{
  "d_model": 192,
  "n_kv_head": 2,
  "vocab_size": 1024,
  "norm_place": "pre",
  "norm_eps": 1e-06,
  "positions": "learned",
  "bias": "all",
  "init_std_down": 0.00356,
  "decay_shape": "linear",
  "final_lr_fraction": 0.1,
  "dataset": "wikipedia_en"
}
Each number is 128 + 32 x the weight over its row's rms, rounded and kept within 0 to 255. Layers, rows and columns count from 0. Numbers have three digits each. The size before them is the row's rms in percent of the matrix's.

# down: layer 5 MLP down (transposed), 1536x192, rms 0.0437, rows 666-765, columns 0-63
# up: layer 5 MLP up, 1536x192, rms 0.122, rows 667-766, columns 0-63
down666 092:140108172179113141174105103078139101107115190121056150059135136149145099139123138127072160177185102137127135161082119062166156157127125072099131180140140122202170148136164139138086126159141114
up667 098:094083115085085127193158104203115174071127080143119117102145123153109120160189103116122116102126117124099134085080145132160155208092129135132094124114140180192110150142142106080162122158124103
down667 101:148139149104077139171135157106069114123143104118130103103169133141108114109143099112110070132127158082111125100093160153171117125065119042153104097215131127110123118177151080118175154119132149
up668 103:111060109117100114153144111146139094214132160162149112148190098096118142115173086120117058129094106137172076058141123103127125147127114152117113100092226110131102159249161128120175117207074096
down668 095:118161116107114111111136089083151076167118144090124101123145174103099165124161103180143150163115151081180107080132142088132125194128160140139169158106171133111120158089101107119096149125094125
up669 093:161109166119145159121089104091094039179126173110060051102137137118123148142135146118092104166122139123161063179131161147128104093129173196149144160168103172129096070157131109104157163075148136
down669 094:089128079104119127169125115098073162108154140142164099121099138095139105135184129148105131091086160101099149151103125126155129141148127100130139168078108130152115097190155152136112122042163108
up670 099:130115150133161140194132131131185107085087161093134075095101097165093160106116155156078154111133143169165160091094059152118136093107156118163177204147109120165138146150157187124124190119121120
down670 102:173155156162085120113093085150214156157141116118196076150088089105149099172072161117152109122125111067117179038126137176125076096151089137123126157092145150125156130124129083123108100132088143
up671 088:200091143136067170146157162090149143122150125064060137151148085126124131161103130128134105106070193151144133126161088116134126165077099153109122196171116100128138132131128144158126181114098132
down671 105:019148109084173115143128105102182129168176115149153151086166176090161098072161139140116123172159091099133136170152141137106114093172124142155093103098156152133114086107105083159152107112133135
up672 108:120133104170203079151158030138133177144141187122153140085139141102102133164119099099151133141094097077123123107146126091105087125153134187151148092107099107149139089129169045101134093146158091
down672 109:104142141145124131094139163096133141121127114059122123148067123123122108132034105121171107099203149154104094138095205166165184139149072081123212135190124137138138181196112123126164108186099189
up673 094:148110093190125129127126170170140148089079103117089137113112130057192144211146161148133107128111135124101119140116144147132175177152127108098126111123133203154144141190154160214147122095076117
down673 090:142100111109123093087128149104147144129122110117176138100115170143103098133120112155136149125139127104110090155124076184133070136174144133147132167071144086142129210121118099170081169127113116
up674 109:115122150160151200164130125104139181131159128112085063082105087124120124137119081059146120124139115096064123156133112106093161188126079151186162065155133163099184135131130097131121162162208120
down674 108:170159141173162125204100134141151139144154136159092093109100153123152174103153117137131153153150047141096107118130192146082153155139152109177193075183111071143108118068113105167126135185113150
up675 100:084139115154131075133161156159126127164105159078087095123093167192098158137148084066172049169098144125142143182130109119175145185130198101120111117102127142117139170123145122138146153161185092
down675 106:143079156090148139124113131090156128094109029083130145189180176073154138095141136149143221116108106190113135151174065133166103140153091115142154119147154110146144119153158168131126072154143159
up676 099:140115110184122133078165129137140102111106092087085114113098104102103127169120207156140151144050126169117151148131131140095125141121126155137094099179154142102124194103114146130139130149139133
down676 098:132093154185117084091157110138128116110084107124130101134139120134098123149067111149180175131138144139105141134121125124147144103142145154110134125149159127117040166139157147164112165158112144
up677 106:147160178148200100136093131076148111119081135068154178213138139125161088150134159122098136149190122128113126138115188129148085130094122181120146135103041129139160089108149080158081083134083136
down677 093:045125124157076133149129113192101140188204146117120203175137164174162162130110130117085076048123103101155128094104145152115097145065133166127129136115107090172090179154115086088128091120133154
up678 102:203087122111133110137141118130072150174091127106179127134139095121106100153132129162175091107173129152181090087183053132124146116127149126093061133136171169127086196083139089109114181136148108
down678 102:156119051093098106141170200118163051179141112092097089179122174109136130150097161143059119090109147141116119131154165112100118085156127081117125100110089198151133104142155120124134145195103128
up679 099:152094108148090102086153086127148111067115144111079109180140145131176173153048171146124118086129139139161139137199181088150122123092111121157111149093128103064112130131105155138157071140120159
down679 099:086164151141132167155142100114071118141131109084128116088116134095099143096105144072126169106109134107096132107089114076093107097091153174162101171156140207118129129051135105152082182113180126
up680 104:119098108085179082151155131114108165184161091135141085194148152102112132072110128113157147158121188143117122114103109136155183091090127103122165126123172085094105112142143084067105164156111113
down680 091:160122115143138151120125130105157145117103092139103098096114111119148142102163184093085151105123109139131162120158141132153116163118112146106099171105117145160145108104094112145152172079147140
up681 103:107135183100136082128098130135120142147079167107107171127087169130148072155192120171124126120099149095159171101155092142134110145110159093125087117122124128123116114162201099137140109080192111
down681 098:158131155129128131174143142133203120117120086094071079129123142071187078078105120152136128126105142137095130180173140106154068113136056163124101142113084103167138133137107098119157102120115111
up682 095:097151103156137132212143140092087188061132157144144099103175093133105149155097095170081151185192147106097100081106106108131052066049113097137121172120075143183084139146114142124089123098102195
down682 094:144119182106129090071137112138148109111122090114118092158088028121126116149154094163092113122094116107133096130068137192130095149158148160142105133122134098097103135171101072109076128184195059
up683 093:101086172094135090110107138104124138069084149171194155095085142109085153126114166101129132147126094143117149156104147113141111106120144128109175137169086044150145157104139182140143114137140186
down683 092:195121084135156120163128064123138103134112095079129073181102103146181099107120156159124136145126119114123114121157044141105115164123136166191114115107176183100154112148169084171147103135092138
up684 103:112069146176112129131161099148162133156117129155159120118155053133134152142076139138072161162120134147100098114127080141116121124121101147141161131169171142133099116159101098114168151128125080
down684 107:110144140101119166101094194170110057162167104085123164156107114140114145156094094145088186117180129128120126166100107114069121124154114131178201158108150143118143118159090062081150118135193090
up685 102:157141165142132143105171100099117136126147136115162110136098118089098131182131115147121145063115100138132088132143117179146106124123170143099134111137101139141124081095139210100159113158139092
down685 097:083095167170069131122185130128164139157193118088106116108130104137158069080146113102178093150159153157080142103102095160103104150082110131114120102090106119113089106131095141093153184130140171
up686 096:155172126131185175187171066096133160154101107139127132109123146138138132099091163151145099143091171175079103083126116077095163165142137066130161111170172133111098135107131181176197136163128130
down686 093:107164116126073113130117133143161167111149116163054184113105114141191174137157124126083093136112121103119095085136191151087128126087108097146118100115081139133117132137134186128113230116139191
up687 099:068111078130140119120091082152113128113036105106136158102103120194083029104171177188095170142143149164069130069133112140103138125089139143125146116133132141115111124158144112166103133155064101
down687 097:163107142128122116161131132100129130126136124104148169121131066071118148088080141072103097124136121128174080130135155162190154057115166080150061114105034106153161098169140178107210128154122141
up688 116:152179099115154166134113130130158189158124155129124199094087141107100103104141166129148138144121129140169150058169154077149204168086096147170128078154134101136105173129150154115088120110098087
down688 117:155166114170128126120117100129141142142094138155172118118170156102119086108084096146102188168126171086148114112164089109151154077128051143154181144086142085170183178119094146141111093160112202
up689 102:155104137080167089105151160156147148135104108130112116130097141155119094097169150103103101160160137193152136146157149205125148167081182145148164164135106143101132049143128166080103177151102166
down689 109:142148118072068135155091171089201151137135150171121153154121120146168170123110149127092145072174115114144132134116205140114140113146168054140105071135171190135101126116116120079126141126089169
up690 107:159087099166148093152176118153164126114137117149102081128126106114110157134086084155181164106110169158115149134168187138150173166053169188193140067103066141076141149153122084117163086116096137
down690 104:162051103134140055129128109134129100148143107097150129171149117129127132143145148159167115130117153162054082152092105167144079152154135152212080170191077116119109188126089102139147142113144113
up691 091:113102081131129144172116146126113113134084089145197144144095136134109174148057114096138106119140142167152106121107138138091099134137172142164099091138188075162133145156177086127051120099122146
down691 104:125154165156168175135104143114158153125130157155103135153181138116136080149180111191148107169140104120094182153133069107187124123160107087135096142109069164117113124125150108128164099079134112
up692 100:163114077135088100106172175097106103073141152097118130166166130143154110153128129113141080163141101090117077149119102136134127138135150164169161156124121159126140208087092136117109110166159152
down692 096:116173104130178133162207104139112071130124146160159154132118118121151114145189104081095146087155104231186087115107061153070113132117154109123069158085108122192127117106158117052184133109109100
up693 106:173122076108100115168162110106167137103113150112158114142099151151104099103069184153120128133044136122172167118081139138174153145133128099145068103178089105151123155122162093116101150188058102
down693 099:135101131104095155140158167173134103124152146082130132142098185117186107093193134189090124135065169118133166150148132138116166146101073145110053168128132111162111163091111130116170175136089162
up694 102:125149133076142122178109116132109100125130087185148223112156107146115115105114113158117102101125109142252135160151165123128073140135130181151070087144103172172086105125138150137121115080107066
down694 092:185139135123110112123119168089100147138080130096119151161142105157140111126113100118150081173139139143117137160110170102155204105113108099157168089131118138121146127156074146106121110160148114
up695 108:083063147111174157125096145138130125180076067185155139091168149123118129154108172164159137112083170122159157126124172116100107165069169098092119126114101130120070168058124108075052143084096137
down695 101:130119132154158195163098117127172111124103132136151121132127081110132158077121190126112121163109071146116135138096106203130135080187120163118063143130162161161160142081061133170126134095115096
up696 099:106121162168126154161162129164095126111129163086131191129097136032140127171113171108128121115110146162124133133120099120141134082161156158211109082110117123073102065138132106141096107072116075
down696 088:181149187096111090082106115111159101123136158135102138172143141185113125202074147139079090129130142126105101141125115178109136124128130065157090128127094150165126116096107151176123155096114140
up697 093:115076147175140141074113114147111109150173124098136162133136156151141132165187188080208162129097075121134149115167081090111178130088127220124173126106147189113145104084158104108176120188151114
down697 097:141137114088069194195136118171133132093179105155149095142130061105103142086110146148128195092116155119160162073115106136108174156212113135128184124089118165133139097157114098135182158074092151
up698 099:182121150141166120182130207150153128086076098134130170060111114073126135113106112133132116162145096138094157153166140182085156161113142061143121079122147133147087158128160099105157098122145123
down698 097:169138153206142175172177119120146117082085092165129167081128120106123117125133165123080135153122094131084208136107115172177083126126120047125115104156182188155076089115165142113173179127141092
up699 093:128112146116112146157163125143108153144151138109095194100176079155072199129092169109108095121154163099112083130175099073112135090066142121147149127100119151069170175170081181118130167075128091
down699 105:152090123093107186102113157100142091157129137160114106170114100137140141122110076166153046091155087109146162167122160127155165102193109114128192090158169131078111174110096104087146161143128103
up700 093:134094156060124089159160117218156136162098081128122095119117125144113098136187149090141193148125144088178172110141140152154154134156131151111031146160144042138174145114102168175067166152157180
down700 094:116133155104081160129164177151172100123137090116123131121088126167146204113125118141125092108089202138169133179122147101132102151082116137190134101142108151088112102067128153162089126078026109
up701 101:172081165114097122132103122073114138130144105161151110186107088152105118156141220105140098079136097211188075104089157144118139157094153144052139148119159112156166124120161087070143117133132194
down701 096:130095198091112173180127147104196128098112138105148102134110065172173113144156188173145134112099141144137150078091126171089158157085096078130152169199151094139146114077123146135100148103123126
up702 107:171087124089162129152100118125141143132083144157167083119056176158129098197137137141136104107145161132151072082120138137139141164090194138142118158165147110117127123086113145124156118144145119
down702 106:065154208161074137162168125087108091179170100131084146165141115146166132099082115095148067114170194139099130128152093141101137128117133158098059170145039059139089108184126177147139116096134085
up703 100:184131137138103168070167115139090152165089124142117101185159119098094141164118069120131124131115103146164084113136123150162095127110095138125082142118161119146168141182130132087111098134120166
down703 103:120100167132216143157111182197167208084130170125161133132145122127196141078197139097106090127147082141147122079137123113106148075093108188125112121129173140100087114084142131167147117154084108
up704 102:089142131147163093092130156152128071191087154146185180124087134095140101122097139172145181161209136107139120122180148090152143113043126083085114108114114146101152156121074128139137144145141125
down704 099:141102121177098192108119092106178106119132113139119121143126107117113164171102133137164150110154121086142150107127096207150099085148189112108205165138156081131153113162131152074091112087102129
up705 094:144194152127131125103183121131108177150142101122146177177138110147124106105144208163131093165161125127105096140133162160055125169131127083146140088123108173115111119078197076168104083097137130
down705 092:117112136168083170134078171147085158144123155143098095068120124180121095132161134135127130116119094106123169136078142142152179091189122111137149143118120068139093148115094124150108113133103139
up706 108:202089127136109117102121126137070112065060169158149066128117088124163185171142121131146132115111138141117127118182174205112114107104143107117110083166131123097146104128068143077094125138153100
down706 102:105155055131101138108077137131180129136158109138162175065059189149143106115132165126144159112132062129111128138166106124140142097142137090143102132076153052172185146097092172142114175105118158
up707 096:085177182100126146170166152089133099084099146065153166172128072139104158083109090129161157139162179134114156122145122157146139152163137104145077138131040118147144111121124136132153106123121133
down707 092:081146103131160134109038136104132105075148134145154160088118082208124159114164165117088193119187136141177148121136126142168154098039164118135210076130083134105138139083138119131081137083141084
up708 101:126142091092076137151172121184129108133195165157103120111090165150128154149135109160105120152120147096150141108157132150134101142152149117142098072155143103157088186185110147125117142166104125
down708 101:133131118102104148224145157166077133125129131118114149137122166106107149079098064106175107097159149118115082098106097090151094202139130124127094125153088149138120075174135159104124211154089171
up709 095:103144124065152103132178105137092106137142096134122144135118109235175142123113150201091084106146146154102093085123090098064141142137127169135095160088202122154113098078133151109166152142150104
down709 099:104113147142060187119098127110199155114181079186105162154110160175127147134115103121079121128122164144140159059078171121089157098165128132147181099155130101087136138223135097083178144097091085
up710 104:138166151142143108128129103124122084146112116067153150151060179112083095115141111153139101124126113098076072169087144116139136101152122209114161152078150085162172109169104071067183176157198100
down710 119:122129115166149196097177113185141184145148109185155135181152130122077101123123073132129093207130139181168115108121124130128154123138113188091172114128141176149139150136128104133078099132110088
up711 105:140142153135128108102134068199143137120139121126113133144109090100119123192149118115175123113144209137107101171140166136168106110070138152137113125063101139193126155068147075127077130145139136
down711 104:113155122092104170085133176130106159071173068116128074144151119094113107156143095079063085098089149116126174160109132128113084190123084103142123137119106152158151125118113140071130078152155114
up712 094:115104125115133150129127141129133127155138107136116143074132101117073142153103140213128135166160155169091123154166151119159137161124126160148090115197141088140060128096119134134112162130103173
down712 106:112127109117137079136130135115081043176139155139089111173203118148109080088110146133122153093107083111131192148165135063065136129105135139146123116119141150151166124173104152144141135158114166
up713 111:191155151098106208134143100193155198121093120096113108118101155152112117111175179111120168124116146097121184116110118156097116122130122126214087097103136124086102167109118123122136143140185136
down713 117:092119119052142072097140085221191080115101098133125143167149085160174129103124118137142118139116157093110168161129142111142163149115084104194154129113083095129083152107169092146123223131154144
up714 097:167153110119163184086153103147132138085141121155117163100099122147099145149120145174132109109099134174163120138161146153181150152128106079101166124105156148190184087096106118076155110187116154
down714 101:141150098143130103069120138138113202124134176130079087146153139083125153080121111104112109141118158080152089131172159074144173074175147122182079202104077117149172145146152146102131154132121138
up715 095:112102132092130108109096136167136108175183143123139153166129098056133155156111082165081092156103108123164144167140124124237118161104121164145131101171141116166121149093153117117182122104169104
down715 102:119104151121108155139146084120069139173218168153162128128135154120107140144130114086082084079144149123125127133144124116123172075090132122169074176113128128151105115130095134168181094134167078
up716 097:140094147104088150146089117166168140122088123148151129140102164225100158132102122138104130113138067102131108125087162126172143128105069142145117100122185123089119113096115035116094123110117084
down716 094:114141090136146139149103058138161144104122161116107163114126112118122154115164130090075131157154132116104092154088083101088172106103135111066162125106062114168136126134105112113123160185098127
up717 102:172137095072170143175161135097112139117169154132138165173115100137107125135152090155111083152134140164210106110173136120087106166139149110082101113167132144185096194115089079141113149116154119
down717 099:085092125073056126127139154151171146143080141122041126110103111116152089134160145119162180099125132180115148117095148155131161153114125056110099130126169084159106171144041118108110175147093184
up718 098:133097114111149057160105173115103146167180085107079084162177167161131105149109118159093128114156100097136092183109146154165096097173140134164134088117161168140075151133094141146158155146066130
down718 097:128143097165060095169106128170149069066146103154142107131066075182209091139149195144096138081094071148107129106108121113116161095146066147137123106130149084213143108148116114088135072107119094
up719 100:171129145155155090159117146133137105173059091073182130135102163176148184116126129126127031140123087099117142153115143111169078121176082183134122187116067096155173095083123132086116172137140120
down719 099:146134140067176129161121117110141132109086122170131135144159104103111150152099185137194160152120163132168125127132123064106101141147137169079162085044198137147160138101088129072122139120130162
up720 106:113113169118106088169139126101158172072136108091174151117115125138114151098089124130157133183123138097159094113090148129093100121101134131131074118126150103106087135193119127207097148140108120
down720 116:091114079116124102112091120123183156073162143119147173145172144107121068102082112130130113196151090196058112101119104124104139130202113118146158117165176059148164155131115125158123092118142096
up721 108:165133114135163092074140118144102078130163151090166130104095150143089147090136078118188089160113123073117050144185151121187081081108132178171163055121142092122121178120153105076171108133162134
down721 102:092127129151103093158152129159153168116136123147085097095111106156161150122145165086105157145114089123137147145132094149134176123168105098119050133148151150110086126150215087146104139086166101
up722 096:086121152141125075063124146096172121093128141103187126110045163120191096151052149093116158116159118129072180166102087118143161134120111109104179125172156105164142100166138189136114144162140144
down722 101:141114154181141129120144108116124096224118146125110124138231143139114092093139067071133093166154153130102087114174106168148119114112113171173114104117123181089104138165124141180127073085086134
up723 102:112072079061140112112121148132167125172101079127160135168125141101100142126135112137106116083160100165215073108122124099164125102030128138154108190142118099132146166152124126152160085114132061
down723 100:115078140156085135114105109089123145107160126129106153131129150143149149121131100064172104086092116120097092167133142130175164106122114088086179075047147073107155130146145156092113134195187155
up724 112:096112050129133134008169142110102187146122162068123129143128119156125119139120140052204132135126099130140156137181150148160143123107155098183140152146090116102115168035113136117140160107071144
down724 117:133081081159168123100099203149130146069099144109135159161152142117111157123142160119093053130128087155127111096143195131137163089149126092154167119157131097137115093144123153087118149138116143
up725 094:128183126118137131193132141148108148118155164101102118105162121110111131152125181175141138132196162145102168094175076105182162137097137160090106118111116079121177135122122116078079175104109159
down725 097:083140178152097123110153115147126099084147138168145116144155142082189094111113100133128126063126181202079146111165118154108197058120119119154167189160129110130145088138111158130152093198162135
up726 099:164117067116146134134124080085181169194100116101104219126124116137139105121165168120173100129096113159142110067191171150170178132081147142134066110147112090118067053157097088137144120067126116
down726 099:046111110125088139143097106126104165158118150139067050150117102093109135129074078079115155173125097106133163107165131073153170160136071108126123180095147132154110116152151121118134104181125108
up727 094:115151117101096093114110138103103175116170105156126089159120142103120179197222105166112132160104115121079188131090180130188153153131079117124130212134159115149179126090147127098174111185151157
down727 097:125117120133167117053132117102119070154133112149163158146133164181135187147167137078151080092139131112060136126143112151061095137170164163118121102129165166124172125110122126126110134168099121
up728 104:103137135127167131127101128152205124072132138117104114134107087135131152130164111130146167144147104155104107134153162093092147112061185125108122123131141142176093140129132156199132117101132102
down728 096:119146156103096090076100115121114135133159107150097079198097197174148119107097076111162184178134127139131139182172092103127135120114165070121175160168116073177132097098123157151137171142099097
up729 095:153155078083071062124084085161160134147189083129130136123134074124136114149157181191136130146078127111127149148166124117167140165132078126114106145146109155149164105068113183047133058121137140
down729 097:078159132088163126135121094133073093124131124150155130166139147085139168157109144173062133123142143155137134146113086101102134158188119024151210140137135159083142146113145130125126151118131120
up730 094:150164115108169093197099155133175173153132155093108150114163094148089140079137180109090105104133199132136075139157163140175150121149166110141130138069085168160103109100173113176125164055129115
down730 100:129148154162136151143108113085088157099167113077130136128136188061164114074145103135106158157111120053127125126171149150133124058172151143125089205151142093150126154091204163157146114116080083
up731 103:195101180125156167139156191205116128139117106122125120084070127102124181110136106102142102098112109069156086104125094140132090117175096115154095169174111149151180114105117134099111132118242155
down731 105:162153123107116086150125145155085183152145149162163068149130140105104158167129141141126130108107107121148114164167141113104155160138048111137155088148125085100098145123045113138131139118129061
up732 096:129155159123101092173173162081089167150137159154146074194109132113141178125102141074173089141116128111185103119078144155050151104132148142109094112174130122094100119138103118101082124160132130
down732 095:088098173128098120079089136147087099212096118145073149058069154151098093111131174128083139077108155179114137131120130133156102113111230089191129166171129104138150099137133078118119187151112177
up733 105:150103140103119091102156093049137112156168128131143113167129056099158117167182161117100107152082139161166082036154100161087160168118135156105066052136118164129138151112099131096105127139170095
down733 098:102083091106111171139152101143154173132147126169142156142115111126139079110132151132163124104137215117147089109160052115141092125132141084094079153180120156140119129132123120134102142072112147
up734 100:104152121103165154075106114145143110141115078111115132099154091150141173154122205158149131137115108040094221091132085120105106106121129128121164159128109143071145137147104119134177088088133112
down734 098:123113126113171143105127082146074155122157153169127094150140113145109145126129077097065126179098164101153113150164093107152168136074081048112136157073081167178136056123129162170104142067116124
up735 097:157100116133151116175132127154131161063165083134100089152136127094133112149167144122141097130108158101145201187093118189111099078137105167163124148141148104158135156126150099075106133114159108
down735 101:084132099139090125176089097154206150152121143223123149148081125124127111172073124167163159099142084175074147138140097175137132151105168172138171104090152108117122080143173112075119104112132130
up736 108:106153082115170079120099129141156156177131128119166152086093070112090139118099103077159154092143157119132101122113093152122120123099149092150181073174124098066082140140139076102167146150167176
down736 107:156125171107062111155129103122163174130153138148163139091103122130098120124138177108086091163115150068104117101118085120101128124090159100129168145070211152105134062076135141140137076132114216
up737 108:069191117095179158117110164119104108181142124122116145085134129144119156143168101116130108159077113141132143179159125141110130179082128126150146052097064170168190078156116180150060118134088151
down737 102:135203135145134159075159143168109107169105118123113140066186129142132140109102153161155182193146137102122112101177150166162163121113129106106083096053126125119155066136160165144118110078167161
up738 096:111179115143077126143153151184126152135098119173137088099101152144133111164158142124158117156081122102116145154119196149136132086132093141130119119162165094119078166134142082125083101162131094
down738 096:080062134091102096135114067214191137157105110136179130088070099158107188147104154172213163140094146107141105148121156137125126083124153147141101134113120140178118060112102098147165116181135127
up739 097:126086131057120097159090099153149116124164190147089095178171136163132143157143124112094073061120118091165150150068056131158131101051189152126121055158153124096108100128105113124100216129127161
down739 091:102170119146158093167072137174098084136136085088104110166069080112106114148115153131123103112123067081122119076193185146103143090117120127058135148149129105180102096153115152100147117167101096
up740 099:120143180118189135165168111101133139184073080152061117164085123154100150098153100093144130090107117089165138126123159147160122161080203111124155167089129066157093162149154125133118044145104063
down740 092:113118151149074129158125137202182101109194149149156112118102108168098101070100107204130144186123185129162106108085167134079124127116111120118147155138073159114168149142136102195132078126126166
up741 106:123155151130116149165148102126124158102095113088071088126124150119133141124117147053132146154157105100215120150108109137163107144139132155164143142153103115136105113152107103142171069138103095
down741 100:111135134167140156207083143108090164097093118153148139082165116096183150095076109110122142059153082114141091145164155150208100147133119140142094112074125137197144130165092085093080073093123151
up742 099:133115127195144110060127127157143157156109148169148125089125131124124083163140118151109140120134143139091133029173117110132141158104147176130085167101107186057148182153141138108136130118108097
down742 095:183162098095149138092113155099190092136150200158164154075096130167167137146039117144114122151121109108105151152107102107078143060106127133142158053104193111110090127120103152164118150138129178
up743 119:078113109146182121081166110138089127086087188101108111128160110110081121089103135155157132150163127179085167157140069125152157122100139141175135105157085161157092129138088174143167116154100122
down743 132:145131151172177089114087160145102115109121110103107122107140099126117150125136136099117104105123071218179146127115181136118127111120120147122133122185208119161083146170134107086143142160122122
up744 102:027115146135175136173093162096155152081150118130106128080129086203149168115120182083200143175075139107141168158086120129130122131102128056130177101102173116103141149152125169108163166136165142
down744 101:136130168108105138171176132085111137116086164122096140161094152145128160057168162142146118143113124083104110119141103097113128091191162113116115120186135192113124170114112151154188176118119129
up745 110:135109144084157156129122076112120107193144122131153172179192129139069102116162150108150151110106135167181066084141141147128114167101173163085163113152177129128075049168123140149172138186121107
down745 111:089139115059099073098135107124191154140106133079069095130158127089130100089198128145147150121150191124124095143062170114142095185134129098141095168050115072148086140129109166089126119175145096
up746 096:144157118106142085142160146085088172145139170133119084158137079080079109080098161143084127157160115116136122135206123119178147171073148102118127184090217125126148095113160157150120037177142129
down746 094:139113163176178135112092165078157109105113112137111132145140112145099143127189075146072085109166141131104146198113127083115058071131100140195090180142128106136101151153140152171113132057110108
up747 092:113135148116144079052127146131074122103146185150079055126109136098148137123138152183135176116130147145121094086155114147158162112051143097101150170103143141083150081149166140143104146172174118
down747 098:128171104176122070113121149089108122107178120113139105173087090098183110114123108127123128129113115128146112097134109156108139145132137107162092142135144150100105040120172191121181119119151124
up748 098:132143147159148083113063140097120163123105156193107104128134110136141184130097139100164191140091122134112112115109114188071052113114105125104091109160122183059109085127114152121083128144161150
down748 101:121164088146113104102105086099110112125077127171136147088144117155175110088161097164102093181167131124120114170157140197176132065084131102142103142135102104090085111083122136102117175138140160
up749 095:135109160171115138148135184141127151107167108177219158126132149138158073152152142101101110083107134128112116079147081152113159148176124141158154144115077159133164212143156116169069172096086105
down749 095:149112159107151063137086093137151129129108111101144107144149134137101162147112157174076102176138125117101066103100142111146147143117097164197175054140144152121138090176054138080097187141167108
up750 105:119161109076090140153141147082099143135100122107104136144125123134138181153168167134140143090202130139185123074119131154107115173136169095141134112106088092119172151096098115126105133156147089
down750 109:082043129182128155096139132075110151167163146110142099093098140181128158134145123169081068098148142102192147108129160137078121106123169082160108150094127136175175127121141085199163079072164098
up751 094:148116155197159105094151120127140123143116130192172114146123138111150154104138085082094132151096138186091111119068113128210155099135184116193107154174081091090141105158137107106138181128148158
down751 091:111172145130120125084146188126143167142126114114146194067145148165070157088161092170121122149166147111160089125125140117083096164104132162088109104178120053128141190118130120125140136174092113
up752 100:118045149122228121178106128117143153169177105052118182135077099141121181148086108086079150122112140069119082195122105156119169109101120103128191213163149097133080117120146107129136086179136196
down752 097:120162132110094139114136145092148089079187120104111147108178101177098100154096108098156160119119118110156104167124124127114140106172120114132116150139122153112148132136049096128073158098128150
up753 092:126149067033109118141097161120136141132145152106166137115137146099122127108160151126094087172131119111103141106155175235114155165128100104118082146158159139136144076101040188168125104149115132
down753 089:139089130111132171141082060142122130132104180125147125068123136048165141064099168168095106180151121175170132100100140120122099119114119150092111173127180169148102149138078145147105149176107072
up754 102:108156114101156177108154120182165175130135137087120098097181137068086111105103177139127153114137122059189161126130116083129127126090122093184127127122068095171146141094150164146112113163115127
down754 102:154130161150102114122135153122132175152118162125117151188124147095135142128062110172113144125154151083109108179139137162129079103178171154142175110108146157150161173099136107070097111107070135
up755 099:084115092182142160130071158128132114203174121073127138140166162156146130166103136046083126142106166150118078120129092125107157157109131155147097099152172167104176083153144178091195113127174074
down755 101:088109112144131154163070077137086088152164153066144177149124160186091105155124195129151196102131104129085093158136145076050102093073134127116174166147101200161138186112127100122100129096117111
up756 098:160093144107137154123085176150112081169145153079127119166106175123141112127163098128131105122152168108086115138180162173139054176065146135217119148109126171115107151106119147116087138110086080
down756 094:136145114160080133154095162137117163141131097095123159032126097122120145098107102142207136154188164117102120163119049130122127090094091132109115121156130069078143098138157107124146149132107168
up757 114:133142115189133113119155159158188133158113139111130131169115136117109051106173082080075204129127133222121087161130133105122115122085120166184133128110078133126087113024136127087139117145072097
down757 111:112107101149139103121186109160181096116136170110166069116074163130098128086106108105049139100117110161144139145119120120139107135120093143161119137138149128138121093106130155130124107139112159
up758 084:136179111151113188164066136110135213174167087083173099099161131162150109129141167080068184131109111141121168112157087109089115103101090183112092119106129134093132197142175163136107142097190100
down758 088:131118190096135167111154162133087109088195100105089191170142085102115089162112144134142109129102116114123089131062143111120086126154074129154114135092166135175117139143126153070158148137147089
up759 103:135123135175100136156072152156061159104182078153203138119113167171132133090171125175184172186148102127086097136178115138159106154088168103166096103134191128132055133132084153160161145074167145
down759 103:132095127120141153178154123168074080117065074133057186096150108163138128077214191133108106133081123124187071137144065113170146157118132133099065147131105142162180121118135109108125188099128095
up760 100:115088162164138131169152128100132132104099095135117196130098160104061151217169148146118146098088122123132128130149156097110139084133140094058099115167103117137187180126137136133093115146163106
down760 097:124118101106171085136145124134143123158194135118169144158137094208149079119127078137133186120147190078148074129137128154134137126131134129135136139117127151158122152151172105124155129164134174
up761 098:155113113162138148158150125091151143112125116156143098062114127146085131096054100100166078150142124064179092129144090070068146153111107145193078118152155162019112089114188121174126137129152154
down761 100:136103093090166157121127121127142131115100114081113133154166131176095080110130107144163138132125181142107108134104127132102136146129145106133115157140170125129075083141112119087168075083166111
up762 103:025101124147139134128173121128143139120171135115087059175116102131090055129073137107163164085160155127146179142117060113095129114099144184156104114137169072072176109143148148130119131121067136
down762 099:127122077140135118074080070145146106145171081152147196139132117168179106116107105150131182169117093161112105175145112118101131104127122103141201145097052112185131175126062129112151168126133052
up763 093:179089159131167056125135121157093114095240121121172145155128109131103124096141104102165137117202107133196122104164120115150107134114141155132125149138110095044081165060141127175088105153160078
down763 094:108082096111061128138127147110156138123151159137128100151184150085155192042085112093153153101153107104179096100114104101131170100094204155132108130136084131134133184088087088069143097097149138
up764 095:169120105105154156165159170107092146136114145131133054161080129103178105093099187128165161132136106113136093103114094166171135178130166112138219139175154167110167156132118128113117109127161153
down764 095:079123122152068100139141112119108138238159150156120125125163179155199082125127104171118092168125153109173105177151124081128118141111192145103136150083172133117167131135123111187126127144092081
up765 109:122099108098102077093088172113164145112136108137103104160113123106084129072147133066133138120142161158153175211167129087160145109105152116201114145130064148164129091130226139130144094093156104
down765 119:113127113107147011154206122179138098069159105099132082087128139104159118094113174092137099124097110157120158136122146090109132068133108096061151133142150164174086054173156113156140084119122171
up766 102:062117145155154110085187077136117135109055162145144221131139085157145165167155091089138107121142144091110129147110121163111092121183104141197131111142152108166118164101189171139174128121130141